Part of a small language model's weights.
Size: 15 layers, 1 head of 32, MLP 256 squared ReLU, vocabulary 2048.
Architecture: rotary positions, untied embeddings.
Training: a variant of Muon for these matrices, 88M tokens, 6041 steps.
Each number is 50 + 10 x the weight over its row's rms, rounded and kept within 0 to 99. Layers, rows and columns count from 0. The size before them is the row's rms in percent of the matrix's.

# layer 11 attention query, 32x64, rms 0.0647, rows 0-31, columns 32-63
110:46 38 54 55 47 37 44 49 54 57 51 39 34 61 62 44 42 40 38 46 48 48 62 66 34 51 40 62 72 40 50 30
090:38 50 43 55 41 51 44 58 61 55 43 57 47 53 36 48 55 35 48 46 44 37 78 65 50 58 41 72 36 44 50 56
091:56 61 43 50 54 68 57 48 39 47 40 56 50 39 66 41 60 58 46 45 59 57 43 32 49 43 50 23 38 57 56 64
100:46 66 51 47 30 49 53 73 63 44 54 52 47 56 37 53 38 46 46 43 39 43 70 51 44 53 45 62 55 44 36 40
113:33 50 46 63 54 32 44 45 37 37 41 43 53 46 71 55 55 52 61 68 52 60 45 47 47 46 64 48 52 70 54 41
144:58 41 53 42 62 38 58 29 41 46 57 62 40 44 44 62 50 56 60 55 61 47 36 40 50 57 47 47 45 56 57 64
109:70 43 36 39 54 52 27 52 57 46 56 42 37 45 51 63 54 48 57 54 54 37 46 64 49 54 39 72 37 44 43 51
098:60 50 42 65 42 20 39 38 45 51 46 62 43 41 46 46 77 51 64 36 55 62 48 42 59 61 45 51 48 44 55 49
063:55 47 33 54 62 48 45 49 62 58 57 34 52 63 39 49 48 34 66 39 45 62 58 57 61 59 72 69 54 44 46 44
082:42 48 63 51 46 39 42 63 54 60 48 53 48 48 57 45 48 42 44 47 41 34 53 58 53 48 43 51 53 43 40 34
094:45 51 42 39 55 50 47 54 57 63 40 50 43 48 46 58 43 60 37 46 35 29 73 68 54 53 47 58 52 35 51 44
077:39 51 62 38 51 40 45 56 37 54 54 49 54 33 67 42 43 48 59 32 68 53 51 34 44 34 60 38 64 61 34 74
101:53 55 29 35 58 65 43 68 52 45 36 57 47 56 40 39 53 35 58 50 46 44 57 65 36 46 54 61 56 46 54 52
088:57 43 59 51 34 62 53 69 54 58 61 44 53 74 36 44 39 37 42 37 53 47 38 71 45 58 54 64 48 46 42 43
105:43 38 46 59 47 60 47 36 55 53 60 42 33 45 53 47 47 67 54 47 46 58 37 39 62 44 54 31 45 54 62 57
092:47 57 37 58 52 47 36 59 43 58 63 47 37 49 58 53 64 57 64 58 45 69 47 52 51 33 43 52 46 35 57 51
107:57 46 53 67 43 41 62 52 51 62 61 49 59 60 67 59 52 63 45 47 35 49 52 14 49 47 67 50 55 41 46 53
110:32 54 38 64 55 59 41 38 60 41 37 48 52 61 42 44 44 47 36 44 53 39 60 67 57 41 52 50 55 51 43 53
102:55 58 56 42 51 55 47 62 71 63 41 47 72 41 34 39 43 45 63 53 59 48 36 49 54 60 57 39 28 63 54 60
100:65 54 23 44 57 50 59 48 55 39 40 56 65 40 34 53 51 67 52 60 54 58 47 30 63 53 69 47 39 50 54 59
094:46 41 37 63 50 43 59 41 42 47 63 48 63 28 47 45 41 50 48 74 49 51 43 60 51 73 50 50 57 43 49 60
099:56 46 54 33 39 38 48 39 64 47 46 58 48 53 54 62 44 54 59 65 69 52 58 53 48 47 33 64 50 51 65 51
098:50 41 51 57 38 56 39 47 70 66 62 45 46 43 57 49 57 46 41 50 34 55 56 65 42 60 48 37 65 45 66 48
100:49 50 38 59 46 53 31 45 54 21 39 67 53 47 50 54 51 48 57 53 47 33 55 52 46 39 47 48 60 50 64 50
097:66 59 57 65 42 42 55 53 46 45 50 46 50 33 57 42 53 45 47 61 47 45 67 39 55 28 39 58 50 53 49 51
108:44 41 46 50 27 36 55 39 38 39 49 49 72 31 63 52 37 31 42 49 69 60 37 57 49 65 45 52 52 38 37 64
106:52 52 54 47 53 52 39 40 42 32 52 59 65 61 56 47 59 47 56 32 52 51 67 61 50 44 37 25 34 59 40 35
084:48 47 39 49 45 33 39 50 51 62 54 49 51 65 46 42 60 58 45 74 52 42 58 48 53 33 47 63 50 66 56 61
111:58 39 33 35 46 55 39 59 55 43 73 65 59 45 53 35 35 45 45 42 56 35 50 60 43 39 54 60 50 55 35 36
103:48 33 45 58 25 37 53 49 64 52 62 55 59 62 50 62 46 55 52 42 45 54 52 63 43 57 41 43 70 48 54 47
093:49 27 62 57 42 40 42 64 48 63 44 78 44 37 56 63 56 57 46 50 56 35 42 43 51 49 51 45 43 54 46 43
102:50 34 48 48 48 62 64 48 28 43 52 66 59 52 49 33 55 49 67 47 56 54 35 53 48 64 38 33 48 50 66 29
# layer 11 attention key, 32x64, rms 0.0645, rows 0-31, columns 32-63
066:50 35 51 67 42 55 50 48 48 49 67 48 48 55 49 43 54 56 51 39 67 46 38 37 48 70 54 60 54 48 29 43
089:35 31 53 50 39 38 46 52 56 30 56 66 43 49 56 44 51 42 52 55 68 69 55 50 51 45 55 66 61 50 57 41
105:55 39 50 29 60 49 49 64 43 54 56 48 30 56 41 49 42 58 34 45 56 35 54 56 63 69 36 42 70 43 50 41
091:58 41 55 56 53 64 35 65 55 40 55 38 64 44 33 48 52 67 41 55 62 47 55 66 65 58 48 47 58 41 43 33
106:58 34 55 63 47 67 58 61 50 39 54 59 49 64 35 57 55 44 45 53 57 46 50 37 55 64 34 62 44 49 49 45
083:35 59 52 53 42 39 35 47 50 41 45 49 68 58 44 50 45 55 56 55 55 50 63 62 49 63 35 46 47 41 26 37
129:50 61 54 46 63 49 60 41 53 43 52 47 40 43 42 56 52 53 47 40 55 50 38 39 39 48 54 38 54 55 58 63
091:58 44 45 50 40 63 44 53 52 44 51 55 63 51 45 55 42 41 27 64 53 45 61 56 39 48 44 51 64 53 57 52
078:43 58 36 58 51 60 43 61 44 54 51 43 41 57 43 46 59 30 41 47 36 54 46 71 41 49 42 58 56 42 46 48
103:43 57 31 47 45 48 43 76 49 46 42 52 58 52 50 51 39 75 43 54 43 35 63 40 34 66 49 63 62 57 48 53
104:50 26 56 51 43 36 38 53 51 36 49 47 54 59 55 35 53 40 39 62 57 50 54 60 50 78 42 70 58 46 37 36
112:43 58 44 65 50 49 68 46 58 57 41 62 58 49 54 51 50 65 54 43 44 50 32 39 53 43 59 42 44 54 61 61
127:51 42 60 37 39 50 46 41 52 41 57 58 49 63 48 49 56 34 54 54 52 55 62 59 50 46 53 59 57 42 38 38
206:38 41 55 46 48 50 53 56 52 36 55 58 53 60 42 49 45 49 44 55 69 38 62 64 46 64 27 58 53 45 35 30
103:51 59 44 52 60 53 52 60 66 48 51 47 66 57 40 51 53 34 52 54 51 40 39 64 47 59 49 68 56 55 39 28
088:47 40 56 55 45 44 59 52 50 44 39 72 54 58 47 55 57 23 67 44 49 48 50 56 55 36 65 52 34 41 59 44
096:24 51 43 46 49 41 41 49 49 54 59 61 45 52 50 41 57 53 41 60 33 57 42 59 41 65 76 43 54 49 48 33
098:53 70 42 61 52 54 57 52 44 61 60 56 39 44 44 44 44 43 61 30 48 69 21 42 42 46 51 50 43 58 57 46
084:29 58 72 38 56 53 60 48 41 31 56 46 53 51 47 48 51 41 37 66 56 62 46 59 48 45 57 70 59 55 36 55
088:38 49 65 55 45 62 34 50 43 40 57 44 31 63 40 39 57 48 44 43 54 45 66 58 32 43 32 63 52 38 55 45
086:51 58 61 46 69 55 45 51 39 55 49 29 42 61 57 66 39 54 50 48 55 49 40 50 60 68 51 43 68 53 50 50
090:53 70 47 40 68 49 54 49 47 53 46 59 53 42 60 55 48 36 39 51 35 31 66 49 50 49 40 53 37 43 47 34
084:55 38 49 50 41 47 61 46 57 58 58 57 45 52 50 55 45 41 62 61 51 51 53 54 61 33 60 57 44 48 46 58
083:70 40 36 50 55 39 59 45 50 56 63 54 43 57 53 73 45 47 42 50 48 55 45 57 41 47 38 54 46 57 49 53
083:54 64 38 47 47 55 41 39 52 49 46 74 52 41 66 48 50 52 60 54 48 51 64 41 49 53 68 52 40 44 40 45
108:65 57 45 38 33 32 43 61 32 42 60 28 50 26 54 56 47 52 50 45 52 34 54 60 45 74 68 65 59 44 42 49
091:42 59 52 36 51 43 46 51 59 37 50 55 36 54 44 54 63 59 35 49 68 56 47 71 61 41 43 63 53 57 57 37
076:53 28 53 33 46 66 48 68 56 45 39 59 56 40 46 33 38 41 54 35 35 45 40 46 48 61 61 61 54 35 47 50
101:54 52 57 68 65 37 42 43 37 52 60 41 43 54 50 53 49 43 57 44 47 54 22 45 56 49 49 31 53 54 54 43
100:49 60 45 46 55 40 59 53 51 73 36 45 52 49 50 53 47 58 53 54 42 39 38 38 51 58 54 45 45 54 44 57
080:48 47 45 17 61 54 60 23 46 44 46 44 53 50 56 55 59 52 75 66 56 62 39 35 56 52 45 42 55 72 58 51
078:54 62 56 37 47 48 46 34 57 43 40 43 60 60 55 35 41 55 45 52 44 37 55 56 59 53 48 52 65 75 43 60
# layer 11 attention value, 32x64, rms 0.0644, rows 0-31, columns 32-63
097:47 39 51 50 65 48 58 52 55 57 46 63 51 60 82 59 52 52 47 34 57 39 41 43 48 42 59 75 49 54 49 53
094:61 42 46 53 48 38 62 62 58 54 40 55 63 57 53 39 58 49 39 38 59 62 59 38 40 37 43 46 48 41 44 65
098:34 60 39 58 66 44 51 55 38 43 38 45 56 57 34 72 36 56 62 52 40 44 58 48 50 57 53 44 36 49 47 57
096:63 46 50 50 49 42 33 58 41 58 58 43 42 58 45 59 39 42 41 41 52 49 45 59 36 61 67 43 48 48 47 42
117:43 44 62 48 51 47 52 49 45 33 50 44 44 61 47 63 58 64 53 48 58 75 59 76 54 59 50 56 54 55 59 48
104:49 41 54 66 53 52 50 36 42 58 50 31 49 45 52 44 56 32 48 53 56 42 65 47 46 61 61 51 55 52 46 48
092:48 49 46 36 39 70 49 42 50 37 46 46 41 66 40 56 56 49 52 41 38 53 40 51 56 51 31 54 54 60 51 40
099:44 59 44 63 60 30 58 53 67 44 56 50 48 69 55 57 47 16 48 51 40 54 37 50 66 46 53 50 49 37 57 46
103:61 43 54 40 63 39 40 55 35 46 37 39 33 50 59 42 70 52 49 58 61 42 47 32 57 59 35 46 47 50 47 59
096:44 58 42 49 27 51 51 53 63 63 35 35 55 46 49 42 46 51 51 38 55 56 57 46 52 62 51 43 47 55 55 37
100:33 63 47 50 52 46 60 63 46 60 20 64 52 65 55 53 41 43 51 41 40 57 59 52 34 61 55 52 57 72 38 45
106:49 61 65 60 28 44 44 64 29 52 66 62 63 61 56 38 36 44 41 46 48 40 47 40 49 49 33 53 56 45 45 56
101:56 43 72 56 56 55 69 57 49 48 66 55 27 43 59 45 40 40 38 31 53 53 57 46 47 39 52 53 51 52 63 73
103:63 52 47 38 44 45 46 62 46 54 67 45 45 49 38 57 64 38 31 52 55 53 39 50 83 41 61 68 54 52 41 40
090:54 63 47 33 42 55 52 40 31 63 49 57 36 57 65 64 56 56 57 34 57 30 52 34 49 43 56 47 56 62 49 55
101:57 49 37 58 44 45 60 55 56 53 70 61 47 47 59 51 38 46 72 36 49 65 56 32 35 57 63 42 47 47 47 48
098:46 46 68 54 48 41 36 33 49 43 37 49 40 50 60 40 58 38 68 45 38 56 52 65 67 55 37 48 56 36 56 75
099:56 29 57 48 52 51 81 58 51 45 47 42 57 36 37 52 56 52 40 33 54 41 48 47 51 52 59 59 38 51 76 60
100:58 50 60 50 47 46 70 36 22 57 63 48 63 62 60 51 65 52 48 35 53 44 50 59 43 38 58 40 54 48 54 42
097:64 56 34 62 57 56 49 58 51 38 60 56 37 78 63 63 46 53 41 60 43 41 53 60 48 53 55 49 61 59 47 47
094:36 41 43 58 51 50 50 45 49 46 51 67 44 36 31 36 50 53 41 58 63 27 50 42 46 57 35 48 45 59 49 48
095:50 51 29 33 55 44 58 36 38 51 58 58 35 42 57 46 39 36 48 52 57 50 49 70 55 53 39 55 54 45 47 50
087:38 50 50 55 49 41 47 55 54 34 62 55 54 47 56 66 62 36 53 52 50 50 61 34 45 53 32 53 62 48 63 36
105:39 56 65 51 42 29 37 44 51 50 46 52 55 65 32 49 48 51 51 37 76 48 58 29 42 46 44 60 62 36 63 51
113:61 39 48 33 66 64 55 37 59 39 49 42 56 50 51 59 51 43 46 53 49 54 46 28 51 52 47 54 67 52 50 52
101:45 49 55 47 53 72 41 37 52 38 27 42 49 54 49 67 63 50 32 57 40 43 69 45 43 44 57 48 36 40 54 55
097:49 71 51 40 61 36 43 59 72 50 49 42 53 53 62 36 38 62 46 42 52 42 66 59 55 53 46 51 56 45 71 41
095:69 53 54 51 45 82 41 44 52 61 37 55 63 54 55 55 59 44 55 39 58 46 55 37 62 58 39 53 68 39 57 41
099:56 66 55 38 46 51 51 48 53 37 54 31 58 61 53 62 31 43 44 42 52 40 58 63 24 54 56 47 43 67 53 54
104:41 67 52 60 49 44 51 42 41 54 43 36 56 54 50 47 63 61 38 42 54 67 50 67 58 50 32 54 49 58 43 64
110:51 40 54 52 59 49 52 44 38 47 63 66 59 58 57 20 34 52 34 36 40 66 44 53 53 67 57 49 57 58 38 36
101:44 66 48 37 28 57 56 59 55 29 47 46 53 62 69 61 44 46 53 57 58 62 63 33 69 36 43 65 32 53 47 41
# layer 11 attention output (transposed), 32x64, rms 0.08, rows 0-31, columns 32-63
097:47 45 53 48 50 50 55 35 68 54 21 55 71 57 60 46 58 47 44 56 43 50 49 42 22 47 54 59 52 46 53 37
096:49 38 58 50 52 24 60 57 49 57 61 57 51 50 52 44 51 36 56 72 35 30 65 34 62 48 46 52 55 47 38 46
100:50 50 38 39 51 52 46 60 49 54 29 49 58 39 43 57 55 36 46 44 49 51 76 52 58 36 62 37 36 57 42 55
090:57 27 54 44 43 44 45 55 43 38 67 52 51 57 30 47 63 57 42 58 48 52 51 64 43 50 67 60 45 49 48 55
118:63 33 39 38 48 35 48 44 59 33 55 38 45 50 50 64 59 56 46 53 43 67 45 61 58 56 45 46 36 47 47 39
096:62 40 43 44 53 62 59 53 50 52 52 56 50 59 61 40 35 65 49 48 71 58 38 48 45 49 25 49 62 51 56 42
089:59 48 41 53 39 48 68 53 55 47 41 53 46 47 50 75 48 56 62 59 34 52 51 56 49 29 64 61 52 68 53 43
098:59 59 47 67 53 53 51 40 56 48 72 44 42 63 32 40 50 44 61 38 60 50 54 43 56 44 62 45 33 52 41 35
102:39 49 63 62 46 46 32 57 67 61 36 51 50 44 53 57 63 42 60 66 52 55 59 40 51 44 39 50 51 51 44 61
097:69 51 65 56 45 51 43 53 66 49 50 46 46 41 36 35 73 50 48 44 56 41 31 42 54 48 65 57 49 46 52 51
100:43 56 45 51 57 50 44 64 63 50 51 59 37 39 54 56 36 42 57 46 46 50 56 25 55 52 80 60 45 45 52 59
103:47 47 69 46 31 60 38 68 42 50 68 68 55 46 57 48 44 39 49 44 38 50 39 41 41 65 59 50 40 47 55 44
105:51 52 38 54 39 51 63 45 50 58 62 37 53 57 55 48 32 61 45 51 41 39 68 67 36 45 42 45 59 29 82 55
105:60 49 31 43 49 53 45 16 53 46 56 45 50 55 41 52 60 47 42 58 44 41 43 59 61 48 36 69 53 45 45 50
092:52 47 42 45 37 47 56 40 63 49 53 55 59 52 47 29 52 49 58 71 61 54 49 41 40 63 60 50 40 32 60 57
099:65 56 22 64 52 64 52 41 40 40 56 52 52 46 49 52 36 47 57 55 46 46 46 41 46 44 61 56 49 48 48 58
100:53 47 55 54 39 49 28 71 49 47 50 57 47 66 59 51 61 62 66 41 49 58 73 58 74 49 65 45 49 29 40 43
100:74 46 56 39 68 47 61 49 48 35 49 49 56 33 61 44 53 63 54 53 55 46 53 37 39 54 34 42 60 58 51 69
105:74 30 60 61 50 53 60 29 65 48 55 50 55 46 62 53 56 59 32 43 45 53 56 48 58 58 59 51 49 57 42 44
093:51 52 42 49 43 52 56 38 56 44 51 48 40 57 61 57 55 35 37 58 51 52 27 31 57 40 68 57 48 60 72 39
095:38 40 53 53 42 51 39 52 48 61 45 53 36 30 38 49 47 47 63 56 54 58 45 48 38 47 59 52 52 64 65 57
092:44 66 34 65 46 51 42 50 44 48 32 35 47 48 66 45 48 70 39 61 39 66 40 62 55 55 55 46 47 44 48 60
089:41 53 51 56 59 50 41 51 40 52 54 45 63 38 72 56 44 64 46 49 48 54 63 58 50 54 56 56 47 64 40 50
104:39 42 75 41 43 43 31 53 45 58 60 47 49 47 60 61 45 57 48 50 67 45 59 46 36 46 51 54 49 56 38 47
106:55 57 62 46 56 43 66 55 40 57 64 42 62 62 64 48 60 40 62 47 50 64 62 40 39 28 46 48 53 38 39 49
107:54 45 43 65 57 68 55 54 54 57 35 35 50 51 54 43 63 53 46 42 47 45 48 52 50 49 37 41 39 61 39 47
099:36 55 55 48 49 40 60 52 74 39 70 62 40 40 64 48 45 29 56 44 55 44 57 54 41 46 47 50 50 49 48 32
105:51 56 66 53 48 52 67 51 53 64 51 64 50 53 36 50 49 45 50 36 62 58 58 46 39 67 58 65 31 47 48 63
096:55 42 42 44 52 60 54 61 51 56 43 27 47 57 63 44 48 50 42 48 49 29 57 46 17 44 60 58 53 55 52 49
103:34 57 71 50 49 55 60 43 68 57 64 47 32 58 47 59 54 49 46 44 31 48 52 61 53 62 52 45 52 55 47 48
114:50 42 59 52 49 67 61 45 42 56 58 52 61 49 43 39 26 48 70 51 48 42 31 50 66 28 60 59 52 46 58 31
099:52 51 66 49 46 60 40 65 54 32 55 39 50 55 56 60 50 46 46 51 47 39 38 55 52 46 52 60 51 48 51 55
# layer 11 MLP up, 256x64, rms 0.0927, rows 0-42, columns 32-63
103:43 35 58 41 59 26 55 45 49 64 54 53 59 37 57 56 50 66 55 52 62 40 55 45 36 57 37 47 43 35 40 42
104:45 37 51 31 58 62 51 45 31 39 66 55 69 41 41 37 50 38 49 30 57 52 58 44 61 64 42 58 55 72 40 61
099:41 60 59 71 57 51 49 48 46 46 52 39 47 59 48 39 41 51 39 33 41 56 48 62 31 52 39 61 45 51 45 37
101:47 59 51 66 62 53 60 44 56 42 52 50 41 42 39 61 41 47 40 48 57 49 48 43 59 61 54 48 43 58 41 38
098:58 49 48 40 45 66 58 39 74 68 33 43 53 67 41 52 48 35 38 63 47 33 52 48 45 53 44 48 66 54 50 55
107:27 55 50 33 49 42 35 67 41 52 42 64 58 59 43 49 35 46 55 42 51 42 49 42 49 45 23 55 53 45 51 68
097:52 43 62 46 51 57 55 64 59 45 60 60 51 66 56 37 57 39 50 74 49 53 41 49 40 67 41 37 53 46 57 56
091:52 45 50 55 50 33 50 61 60 64 57 59 40 51 41 63 62 39 65 54 41 59 57 33 45 59 31 64 60 65 44 63
109:62 49 57 54 49 46 54 38 57 34 45 59 42 46 52 40 59 42 42 32 51 62 51 50 52 68 68 54 50 68 50 54
120:69 54 50 48 58 47 29 46 44 56 44 57 50 53 37 46 45 57 46 52 63 58 50 52 59 48 66 66 60 39 49 72
107:51 39 50 60 52 56 49 61 45 65 47 57 59 41 55 52 62 38 36 41 30 38 42 45 45 59 54 42 47 65 49 55
137:49 53 59 45 54 56 31 49 30 44 41 48 53 48 65 30 64 48 43 40 50 42 50 48 43 40 52 53 51 61 32 43
107:55 61 33 48 61 74 64 61 48 51 54 40 57 43 43 45 60 66 54 49 40 64 46 35 44 45 18 45 56 46 42 48
096:49 81 63 61 48 59 52 62 40 48 59 65 52 25 37 68 51 45 43 52 37 52 54 62 52 62 63 43 61 59 45 49
088:66 63 51 56 57 48 69 68 63 45 32 59 38 46 47 52 40 46 55 46 44 40 46 47 50 43 54 55 48 40 41 43
096:55 46 58 61 47 65 37 55 42 61 49 38 54 51 55 50 40 61 40 58 53 54 48 44 37 39 51 54 62 64 47 66
089:56 50 49 44 56 35 51 46 39 50 55 52 43 50 45 46 55 48 62 59 32 49 63 55 31 62 61 49 54 35 27 51
086:59 41 34 47 42 61 65 61 47 52 28 55 50 36 69 37 36 58 55 46 58 45 43 51 39 49 31 64 52 56 50 41
100:45 55 46 43 57 54 42 50 45 40 42 40 41 57 43 53 29 56 54 43 53 46 41 63 38 49 42 39 55 45 38 41
073:29 42 49 51 51 35 53 54 51 57 54 57 48 69 31 51 51 61 39 41 43 58 48 63 34 36 72 45 44 40 62 54
098:28 49 53 56 53 40 54 44 45 50 37 50 33 57 56 54 40 53 45 41 46 77 49 71 65 21 51 55 35 36 48 60
090:53 42 55 56 67 44 35 48 40 55 55 52 46 56 55 68 51 57 34 34 50 54 30 77 50 48 53 55 61 70 39 33
121:43 61 41 36 58 68 48 64 53 50 45 66 45 57 66 65 45 58 47 55 57 61 68 55 47 65 35 60 49 44 61 48
086:66 36 52 47 51 51 48 64 31 58 65 58 32 52 48 46 62 29 43 52 32 50 40 57 68 56 59 65 52 50 58 44
114:54 34 64 61 34 38 26 47 56 42 56 56 51 40 53 44 41 56 45 51 47 57 63 46 54 60 54 62 72 51 37 58
080:67 53 35 56 37 45 54 34 42 46 44 58 82 59 55 48 58 48 44 50 44 41 57 49 36 64 41 37 70 61 44 39
079:43 57 53 48 35 36 50 61 50 49 43 63 55 49 29 43 53 52 41 60 42 41 71 40 61 63 45 56 40 52 27 52
105:41 56 61 58 52 57 52 50 63 42 46 59 33 56 57 42 45 49 63 65 54 37 55 36 59 45 41 51 65 41 45 56
094:34 53 39 43 35 36 38 63 52 50 46 52 55 27 58 53 53 55 52 59 40 31 49 43 44 60 66 60 49 63 56 37
099:50 52 53 45 41 44 42 42 55 55 52 43 47 56 44 57 37 48 31 70 46 54 62 46 41 79 66 55 35 37 50 62
078:38 53 50 38 49 45 63 65 56 49 39 68 41 44 38 39 50 36 55 64 54 53 45 42 51 58 41 43 60 49 33 62
086:42 73 39 63 38 56 43 60 66 44 58 52 44 54 57 47 42 39 47 44 53 33 67 44 71 53 43 35 34 45 47 50
110:46 50 50 65 62 39 58 60 51 29 19 60 40 71 69 51 46 45 42 61 53 62 64 52 59 36 52 40 57 54 48 48
100:51 43 54 53 60 40 56 67 40 51 43 42 35 53 41 43 49 70 52 52 54 70 48 39 52 52 44 57 53 47 49 35
091:51 40 65 53 69 47 36 59 44 41 47 58 53 59 44 67 67 51 52 47 48 66 56 37 54 44 35 59 45 68 51 52
117:63 41 46 51 60 43 55 37 56 48 51 38 50 36 37 38 53 52 55 42 40 59 57 55 67 64 61 58 46 46 50 49
120:58 34 50 55 49 53 46 46 51 48 59 37 42 33 53 41 58 71 48 29 39 60 57 57 55 54 63 74 64 62 31 44
094:58 49 62 43 45 46 36 57 40 51 55 60 34 49 36 56 56 32 53 48 46 58 55 73 56 39 64 36 49 25 47 53
078:50 62 41 55 30 49 36 35 47 48 55 51 59 43 28 44 35 58 39 65 64 39 57 63 55 61 26 52 60 52 48 56
091:47 67 44 35 49 55 58 48 56 49 65 50 54 54 35 59 39 52 50 58 41 52 72 56 57 53 51 49 68 60 34 57
079:45 43 58 55 52 30 46 46 40 46 42 47 47 51 48 64 36 52 51 42 54 50 61 47 50 39 41 53 50 52 56 41
109:53 46 59 63 44 52 46 67 61 41 47 48 51 45 60 49 37 57 49 67 40 58 61 55 40 68 37 32 58 24 42 37
108:37 47 57 62 66 49 57 47 50 50 69 44 34 53 54 58 41 58 51 41 50 39 45 65 60 47 53 64 61 39 36 41
# layer 11 MLP down (transposed), 256x64, rms 0.0931, rows 0-42, columns 32-63
100:62 45 47 48 42 33 57 47 54 51 42 51 58 48 62 66 57 50 59 36 61 55 48 50 58 36 62 33 42 41 57 48
098:59 66 54 49 42 41 56 56 49 64 48 47 40 50 35 60 50 50 57 67 46 47 54 55 31 35 49 47 40 41 50 52
101:56 40 43 34 33 53 42 50 55 51 41 74 44 27 52 65 57 56 59 52 52 29 48 48 56 51 60 47 45 51 58 53
096:49 60 34 42 43 53 49 49 31 50 65 43 68 63 43 34 55 46 58 40 43 63 40 63 57 33 44 63 64 34 59 55
101:42 43 62 65 40 54 45 61 42 55 79 57 57 14 57 49 63 40 65 45 49 58 46 50 47 38 41 62 42 42 41 50
115:47 43 46 47 50 56 55 46 60 50 50 24 50 45 70 52 57 39 58 38 53 58 58 59 41 61 67 28 48 55 48 30
105:55 48 42 49 63 52 51 51 47 56 44 34 67 41 57 52 52 61 59 31 53 54 46 38 50 46 61 52 63 56 38 36
089:49 46 67 44 43 64 43 64 48 39 42 28 26 52 61 51 45 54 60 24 57 51 53 54 29 50 54 56 38 58 44 50
101:36 45 50 38 57 58 44 52 53 64 64 46 51 44 47 61 35 53 56 51 75 42 39 49 52 36 55 67 50 33 59 54
120:41 50 38 55 65 53 55 33 60 67 42 54 40 55 54 64 56 48 50 37 33 52 37 48 47 62 39 46 49 57 45 25
115:54 53 44 56 46 43 43 32 44 45 54 58 37 51 62 39 54 73 66 76 30 48 51 56 50 47 41 34 44 33 48 31
123:49 36 48 47 66 49 50 44 76 46 44 46 47 60 48 66 45 55 48 59 52 57 23 53 42 47 44 32 41 44 65 61
105:61 50 70 35 50 43 60 59 19 48 43 54 71 52 27 58 53 62 43 48 53 34 50 64 40 49 56 58 55 52 71 52
093:41 34 51 37 50 44 49 62 61 62 46 55 78 62 56 47 42 48 63 49 61 35 43 63 49 31 44 56 47 46 48 63
097:46 49 56 53 38 52 43 56 43 36 54 44 39 60 42 62 54 53 41 64 49 58 35 58 61 59 50 73 57 46 50 39
101:55 65 56 55 45 44 54 56 58 45 57 83 42 43 47 51 61 44 48 63 51 44 47 61 60 55 42 41 59 38 57 41
091:51 41 57 66 58 62 24 56 60 28 61 38 58 46 44 50 40 47 32 46 56 61 35 55 54 43 44 60 55 43 66 47
092:41 68 64 48 64 50 42 45 59 52 75 41 66 51 53 69 42 51 52 63 56 60 58 46 49 40 44 38 50 30 38 44
118:49 46 41 48 52 58 44 51 48 62 57 50 63 47 50 62 41 62 35 36 58 53 55 46 62 46 55 52 51 56 49 50
063:55 60 56 36 45 50 36 60 51 33 56 59 52 58 26 42 51 72 52 58 53 43 31 44 46 68 40 53 47 48 53 31
100:55 50 55 44 49 59 44 51 52 49 62 45 71 55 50 39 47 41 52 65 65 34 62 58 21 60 41 35 66 53 54 48
091:46 63 48 51 37 50 67 61 55 51 41 44 45 57 39 24 59 51 72 73 64 32 61 49 45 52 49 56 45 44 58 54
115:54 62 41 60 54 46 76 60 52 53 43 49 62 44 35 41 60 35 39 46 55 48 38 68 48 55 46 34 71 39 61 30
095:58 52 61 30 51 67 54 51 68 42 53 53 58 51 50 53 38 63 47 52 49 42 65 48 34 40 59 53 41 39 37 65
117:56 53 44 42 70 52 43 58 53 52 55 55 21 57 50 54 42 58 60 34 35 53 59 56 38 53 37 43 36 52 45 54
081:30 48 65 49 47 46 45 44 60 48 49 50 30 32 37 47 48 52 62 67 57 48 47 35 61 49 53 50 45 62 44 39
083:57 54 50 55 49 53 52 44 55 37 44 51 62 43 66 42 44 52 54 44 72 68 47 49 26 55 49 32 58 48 56 61
098:58 52 54 42 56 43 38 64 56 50 70 40 46 37 51 41 49 68 44 48 37 47 58 51 64 53 39 44 46 46 66 35
091:44 42 48 47 55 53 55 49 49 38 46 51 42 53 47 55 56 46 46 48 62 52 63 54 57 53 41 26 53 39 38 49
101:55 55 66 35 42 47 48 59 61 59 48 44 42 50 35 60 65 57 61 38 60 32 44 64 56 46 65 60 65 44 43 50
071:57 52 51 58 56 45 57 45 58 43 43 57 57 56 33 48 50 50 51 39 30 56 60 34 49 66 45 37 58 71 46 34
082:48 45 35 53 52 55 48 48 41 44 44 35 65 32 46 60 42 50 66 38 62 38 48 48 49 52 59 57 50 61 50 47
114:45 58 53 38 39 46 59 55 42 68 54 50 37 40 35 56 47 60 38 64 43 40 55 58 51 44 49 55 52 61 45 50
096:48 48 46 47 46 64 44 37 68 54 62 52 44 52 54 71 56 41 65 44 50 36 44 63 37 52 51 66 51 60 42 43
081:44 53 55 47 42 46 50 71 57 47 55 32 54 50 43 72 52 35 39 45 47 72 46 50 50 70 62 57 48 50 54 47
110:43 64 59 51 31 66 56 70 47 41 45 54 53 50 68 57 39 55 52 50 40 49 39 43 52 47 49 38 42 54 31 39
118:49 47 54 39 45 46 55 58 48 48 44 61 53 56 32 63 43 25 52 73 55 46 44 64 52 42 33 44 41 55 64 56
086:56 58 38 47 42 48 66 46 67 57 44 35 43 46 59 49 47 54 46 54 52 37 44 51 60 55 42 49 52 71 46 41
076:50 38 46 62 55 64 60 64 50 43 58 47 36 58 65 22 55 43 59 39 48 45 49 44 37 54 69 36 56 48 43 42
094:56 36 62 73 52 46 42 52 53 42 42 61 71 46 59 52 40 38 61 50 56 53 44 47 33 54 38 50 51 42 48 52
078:44 57 61 50 61 62 68 68 39 44 56 44 46 63 52 48 41 58 42 31 58 43 53 49 39 32 39 44 60 53 58 62
108:56 64 42 44 41 60 42 40 45 48 51 63 53 45 41 41 35 68 68 46 66 39 56 57 44 41 57 46 42 61 55 52
110:61 49 51 36 45 69 27 47 53 49 48 56 75 52 44 61 51 36 48 60 46 57 42 27 43 45 34 56 40 63 43 47